From a checkpoint of a small transformer trained on Wikipedia.
Size: 16 layers, 5 heads of 64, MLP 960 squared ReLU, 17.5M parameters.
Architecture: untied embeddings, normalized queries and keys, some layers without attention, local attention windows, gated attention, exclusive self-attention, short convolutions, capped logits.
Training: a variant of Muon for these matrices, 878M tokens.
Each number is 200 + 40 x the weight over the matrix's rms, rounded and kept within 0 to 999. Layers, rows and columns count from 0.

# down: layer 4 MLP down (transposed), 960x320, rms 0.0337, rows 266-285, columns 240-319
# up: layer 4 MLP up, 960x320, rms 0.103, rows 267-286, columns 240-319
down266,232,240,223,160,274,201,234,276,200,214,175,195,195,212,186,227,235,154,233,202,170,211,197,79,157,200,187,187,246,158,194,194,213,251,205,256,106,209,213,184,157,187,125,254,219,207,199,265,137,176,219,214,141,262,185,200,226,187,173,221,173,75,105,232,250,235,177,192,245,209,190,167,159,191,226,227,184,216,229,207
up267,215,164,168,198,164,190,239,232,134,174,220,146,188,205,183,231,243,215,223,192,177,193,169,238,225,191,166,229,166,240,161,215,156,240,234,206,238,217,143,208,141,202,216,133,260,200,212,189,140,133,202,226,245,228,135,217,190,148,200,222,299,155,187,182,110,181,187,176,271,114,199,236,265,244,222,239,214,214,290,117
down267,223,217,257,207,160,235,162,224,176,251,154,205,140,188,230,121,228,171,225,212,168,205,224,127,157,185,185,151,173,245,281,188,170,151,178,205,174,206,179,169,150,254,245,229,177,241,231,194,223,178,214,282,154,252,252,244,209,190,230,157,140,204,288,155,187,222,174,222,206,196,142,154,183,171,276,184,170,257,198,253
up268,120,183,234,234,239,175,183,132,147,160,222,260,259,163,246,156,179,226,194,193,185,199,272,216,183,153,173,193,210,208,119,223,212,186,217,272,169,180,118,140,206,232,187,166,252,206,193,137,206,177,179,201,203,203,185,252,182,201,276,143,229,165,215,96,198,180,188,167,223,164,212,253,195,183,216,134,267,157,119,196
down268,278,218,161,155,211,218,179,206,234,259,160,182,233,276,199,270,169,197,218,167,172,234,213,69,175,237,225,267,202,214,185,167,191,137,195,168,244,275,144,172,230,161,228,135,174,230,192,213,217,277,250,206,226,174,178,213,265,186,135,169,208,214,169,212,200,201,157,259,220,230,231,87,224,209,203,166,246,164,181,221
up269,196,185,138,174,190,184,209,247,220,217,256,200,197,212,184,181,174,200,290,207,244,182,162,197,236,234,172,227,214,191,188,187,162,205,224,196,224,150,182,225,206,216,270,256,199,202,269,204,207,163,152,211,312,190,208,184,143,166,248,200,188,200,178,183,198,83,256,171,145,212,194,176,161,226,239,170,195,248,235,136
down269,222,259,245,146,222,213,198,107,149,261,153,180,144,232,178,137,152,259,198,228,237,176,255,202,199,175,220,134,237,190,253,157,217,157,136,152,175,220,175,148,193,178,206,247,177,143,196,250,242,190,237,232,158,179,195,159,165,252,150,183,206,207,200,171,195,215,223,173,282,128,176,223,234,255,144,230,209,197,217,215
up270,185,227,199,182,113,264,241,150,159,203,179,195,125,304,203,217,150,188,289,106,162,144,150,216,229,247,271,146,251,228,145,194,205,240,227,148,270,284,177,124,124,249,252,224,268,237,220,193,185,172,247,219,211,249,229,190,226,191,178,246,202,207,212,199,228,189,169,208,121,187,255,169,183,221,180,153,232,262,199,196
down270,206,187,252,172,166,220,131,214,232,220,221,177,293,115,199,286,128,206,167,219,135,188,248,156,222,292,172,199,146,135,170,195,276,202,226,241,256,140,225,195,249,234,210,268,206,162,178,178,152,227,137,138,186,234,180,198,227,112,222,200,229,155,244,270,201,169,246,218,190,197,145,227,273,217,165,258,222,159,280,151
up271,203,262,173,241,152,69,211,265,210,275,203,208,121,257,176,130,216,253,165,191,268,106,209,209,202,144,245,163,199,217,186,203,121,214,302,208,143,196,131,154,212,210,196,174,239,209,207,157,166,181,166,250,242,198,133,256,225,201,106,218,197,188,148,165,180,188,178,129,157,202,207,211,222,173,210,195,249,195,156,267
down271,160,96,247,196,206,241,153,235,118,270,168,186,189,174,185,199,312,224,245,231,267,248,249,199,184,215,212,233,195,248,177,197,193,178,292,213,202,183,246,201,208,138,158,214,213,175,182,248,250,192,197,169,168,149,192,175,278,225,168,199,203,268,114,263,210,192,211,206,230,186,245,221,211,228,273,203,159,161,188,225
up272,176,149,176,232,211,213,239,269,250,272,208,196,146,219,193,107,219,225,175,207,219,266,179,227,187,224,140,145,186,177,214,222,223,197,155,226,198,250,190,143,287,191,179,195,300,199,176,185,169,165,182,210,146,168,278,189,189,220,204,202,222,200,201,183,185,158,247,194,200,196,269,130,155,201,280,198,211,233,238,217
down272,259,196,208,157,161,175,157,201,157,225,197,241,225,149,257,162,165,284,211,223,251,141,210,141,105,162,239,206,247,241,216,200,101,254,180,149,192,185,149,188,231,152,262,211,131,295,260,182,221,259,171,175,230,118,224,120,181,227,247,221,183,192,182,236,184,200,224,228,179,211,203,175,208,215,225,211,233,203,139,225
up273,135,185,205,204,181,152,152,270,285,197,231,164,199,266,163,314,168,132,187,166,172,224,141,176,144,168,261,210,171,224,207,231,204,212,178,260,211,224,272,253,209,146,227,168,145,220,296,291,194,176,271,238,225,191,170,199,252,206,213,242,206,279,215,180,129,115,180,109,205,201,127,278,146,273,272,230,155,112,123,229
down273,217,223,174,225,200,158,219,179,227,163,127,239,212,128,259,167,222,237,197,249,225,75,251,218,190,278,127,175,272,145,268,134,160,187,236,196,170,148,233,171,187,231,216,233,199,151,186,212,176,191,165,217,178,240,197,222,196,172,193,206,205,183,175,205,224,241,242,253,166,185,270,152,198,174,208,232,228,243,219,179
up274,237,113,211,133,187,231,145,186,231,226,196,215,165,152,206,184,195,247,161,215,214,194,212,137,131,252,243,234,207,205,203,210,182,201,147,191,169,190,181,197,268,185,215,205,195,191,237,162,174,180,127,173,236,137,189,210,169,190,236,190,218,204,198,207,177,193,174,213,209,229,160,211,245,205,247,176,183,232,193,156
down274,160,183,245,273,265,194,184,186,213,190,200,213,186,150,226,138,281,223,260,187,215,167,270,214,169,243,225,220,125,147,204,199,230,250,217,181,242,208,236,195,174,203,222,207,141,167,208,238,202,251,255,144,176,166,260,191,233,190,166,233,171,233,134,234,235,218,294,211,195,189,200,214,192,201,171,202,199,150,183,180
up275,98,178,201,154,189,168,176,203,191,222,208,161,242,220,220,223,150,217,222,199,158,233,259,189,206,192,251,192,161,257,221,177,199,187,200,217,283,262,173,169,207,206,146,221,181,176,189,151,198,198,204,126,232,256,197,171,107,239,236,218,186,218,215,198,234,225,203,238,239,207,115,233,159,207,277,220,252,185,221,145
down275,237,209,237,220,206,165,201,187,217,171,206,243,236,207,168,208,177,245,141,122,207,228,181,170,231,181,212,215,131,214,161,259,186,234,181,253,79,227,194,206,232,207,229,246,130,199,194,277,183,156,198,158,215,164,220,221,195,194,151,145,250,243,168,244,231,211,189,132,136,240,231,167,202,197,151,243,174,192,212,281
up276,193,155,246,153,234,226,224,200,182,230,161,190,140,218,160,245,202,200,197,153,160,193,171,218,214,186,172,250,236,135,219,124,275,151,199,209,228,262,223,196,237,163,181,194,209,205,241,227,223,183,215,187,242,203,267,221,185,239,292,207,220,167,217,147,202,156,226,258,227,225,186,175,171,230,214,192,178,213,150,228
down276,198,226,210,239,232,200,207,152,224,220,179,236,179,230,251,180,202,204,198,245,173,187,214,148,198,236,194,240,186,244,209,223,230,195,152,245,175,228,188,265,240,229,244,240,168,178,144,192,151,180,181,180,207,205,150,169,202,158,153,174,150,243,181,168,207,255,181,164,203,229,250,231,195,202,163,169,176,92,233,150
up277,190,251,210,224,242,192,169,205,202,132,163,142,228,231,206,235,207,225,200,239,138,188,212,207,194,246,134,97,224,204,218,157,267,237,253,95,222,182,166,258,255,190,321,246,244,180,216,251,171,172,165,145,129,250,167,152,193,188,159,122,125,217,217,152,250,259,159,253,134,192,156,206,203,213,288,201,209,223,147,199
down277,209,194,194,235,164,209,226,239,189,213,261,181,194,241,171,204,124,134,297,227,266,207,166,172,234,195,171,183,164,194,180,186,222,167,195,220,156,201,184,113,141,167,216,210,160,185,192,266,177,215,173,253,179,211,194,238,167,151,193,252,225,156,224,256,188,139,181,185,198,194,220,203,209,248,158,206,207,226,210,189
up278,196,209,231,161,213,192,183,171,139,223,327,178,184,292,183,247,194,197,200,209,147,173,276,187,221,210,203,143,204,240,227,177,186,251,178,240,151,251,199,199,219,198,223,210,232,209,118,198,191,193,155,228,158,217,112,208,152,192,221,236,169,216,204,167,173,205,241,206,273,154,167,116,225,140,211,241,184,256,174,171
down278,255,222,206,107,124,186,136,186,191,207,143,240,240,207,202,225,167,140,247,168,239,181,145,187,150,201,176,250,159,268,196,201,186,257,136,104,221,186,215,155,146,245,219,194,170,138,200,197,208,124,195,202,192,108,175,215,129,185,204,113,260,204,214,229,182,191,282,178,162,269,304,183,141,196,176,177,244,167,142,192
up279,221,152,130,228,201,268,158,232,228,158,241,131,175,201,216,191,106,189,157,210,97,248,243,212,215,235,232,231,220,260,201,165,153,229,252,258,185,172,245,187,302,167,155,251,284,164,131,204,170,212,267,204,118,216,214,201,169,197,207,255,181,222,292,197,168,176,227,262,161,158,255,164,175,226,181,211,160,223,191,156
down279,237,197,247,248,143,170,143,202,189,227,185,179,175,228,225,233,284,212,221,124,245,234,185,230,119,226,225,161,153,236,234,214,244,186,200,266,190,259,209,217,92,233,123,262,179,259,245,174,248,228,213,177,242,159,232,187,246,181,242,208,199,259,140,177,149,172,197,169,131,265,232,250,304,124,199,123,236,172,216,79
up280,182,214,209,183,208,241,205,208,181,254,216,191,213,204,196,178,257,246,196,178,239,255,262,261,158,173,301,211,269,225,184,146,238,152,235,168,243,172,208,187,300,133,251,133,203,140,243,172,197,154,199,206,184,233,180,172,220,235,171,234,201,179,211,176,180,127,204,226,239,205,222,226,212,208,257,204,162,187,195,209
down280,216,213,209,215,228,132,164,201,243,124,223,232,267,218,193,203,224,124,155,207,147,167,191,161,220,189,164,218,165,147,236,211,189,250,234,203,168,220,219,151,185,204,168,293,195,193,214,177,228,251,223,145,191,235,207,255,163,114,172,189,222,178,219,134,204,183,231,203,143,137,206,202,198,166,162,200,186,224,189,138
up281,202,231,246,274,205,170,139,166,210,247,266,312,216,206,152,185,185,205,258,182,169,234,163,158,176,233,178,246,151,196,229,184,174,275,221,169,213,178,167,204,227,219,117,191,210,194,224,158,210,250,226,188,229,193,210,285,197,195,220,216,153,195,220,153,230,226,237,167,161,254,247,191,224,194,234,95,187,264,144,199
down281,231,149,201,143,235,150,200,193,187,254,160,170,265,222,114,233,162,198,191,173,212,290,247,173,165,212,269,164,277,219,188,224,149,186,143,191,223,204,237,221,219,205,253,136,186,140,180,206,142,188,208,157,239,128,192,147,196,168,227,196,256,205,200,249,198,208,133,226,188,127,178,234,163,198,213,298,182,135,230,185
up282,221,240,226,180,182,183,187,181,186,153,250,190,175,154,131,261,192,245,164,182,173,195,197,270,247,217,159,167,186,136,161,176,226,179,209,190,162,237,122,212,209,146,210,207,234,227,164,218,250,146,240,191,211,164,152,95,165,293,159,232,130,295,195,158,110,200,103,184,178,202,230,232,224,224,181,163,155,228,204,243
down282,199,184,212,263,231,220,167,199,266,158,173,168,242,176,251,215,162,190,215,185,178,160,197,136,229,214,210,230,116,159,208,228,255,201,212,142,243,163,244,218,209,224,231,169,175,252,161,230,130,192,212,255,208,215,280,289,180,144,251,184,262,209,189,243,234,166,305,170,241,210,140,158,173,138,171,189,212,145,155,207
up283,219,198,170,258,212,170,232,202,223,173,171,208,189,166,257,205,227,209,216,211,172,254,187,172,202,264,228,232,165,234,217,180,197,211,221,213,164,138,204,207,215,212,163,239,154,227,269,210,250,160,187,262,176,239,183,209,183,217,182,166,209,244,274,239,148,218,173,227,207,99,146,237,202,188,171,184,151,175,244,224
down283,199,192,171,227,172,217,192,234,188,168,224,242,175,195,176,188,174,189,213,139,196,179,206,242,172,206,154,183,232,164,178,207,208,168,182,193,178,247,187,181,184,209,235,179,178,187,199,212,150,212,186,163,192,184,209,226,234,221,204,241,172,189,192,119,250,194,224,181,209,219,232,193,89,203,263,184,227,227,216,199
up284,171,205,160,185,220,161,184,223,154,221,269,189,221,237,159,182,185,238,187,195,254,259,234,259,161,215,150,122,218,192,177,167,186,111,170,193,266,146,187,146,221,214,214,130,227,164,245,131,168,210,229,203,206,213,230,244,247,196,214,176,162,251,270,170,161,230,268,212,192,190,216,184,255,209,210,211,143,252,246,222
down284,163,148,209,173,139,247,217,215,206,218,200,180,211,192,253,188,216,227,144,201,158,176,210,263,257,188,194,216,189,226,163,223,235,136,206,228,185,226,188,234,219,240,217,209,201,181,106,149,223,181,198,219,182,252,249,216,137,175,117,214,122,170,131,283,213,213,179,172,153,248,216,160,181,154,269,254,217,212,125,206
up285,170,224,262,217,205,203,145,162,253,240,209,247,166,182,237,130,184,212,146,119,195,224,226,199,201,146,227,269,262,194,193,203,204,184,90,193,193,208,193,235,276,268,256,139,190,204,186,214,228,138,246,205,172,141,243,210,166,165,213,172,207,162,209,230,273,239,150,209,239,186,248,96,174,175,176,239,142,288,182,203
down285,196,268,196,154,138,160,174,201,146,198,262,102,232,195,207,226,187,129,232,263,88,211,226,147,210,110,161,141,150,244,168,214,228,228,223,217,147,243,269,155,259,178,183,228,256,302,273,131,208,268,110,315,200,194,114,157,218,181,215,134,145,197,247,116,130,167,186,228,216,243,141,204,220,225,134,252,163,146,166,213
up286,180,280,174,203,231,226,238,195,208,147,213,189,221,195,264,226,216,189,129,173,201,263,194,169,130,239,187,303,157,224,162,155,203,211,287,222,198,192,229,171,209,209,129,307,250,199,298,180,170,203,145,145,177,236,252,191,169,254,197,212,245,171,136,183,190,197,214,175,197,178,216,187,301,223,238,171,218,109,251,72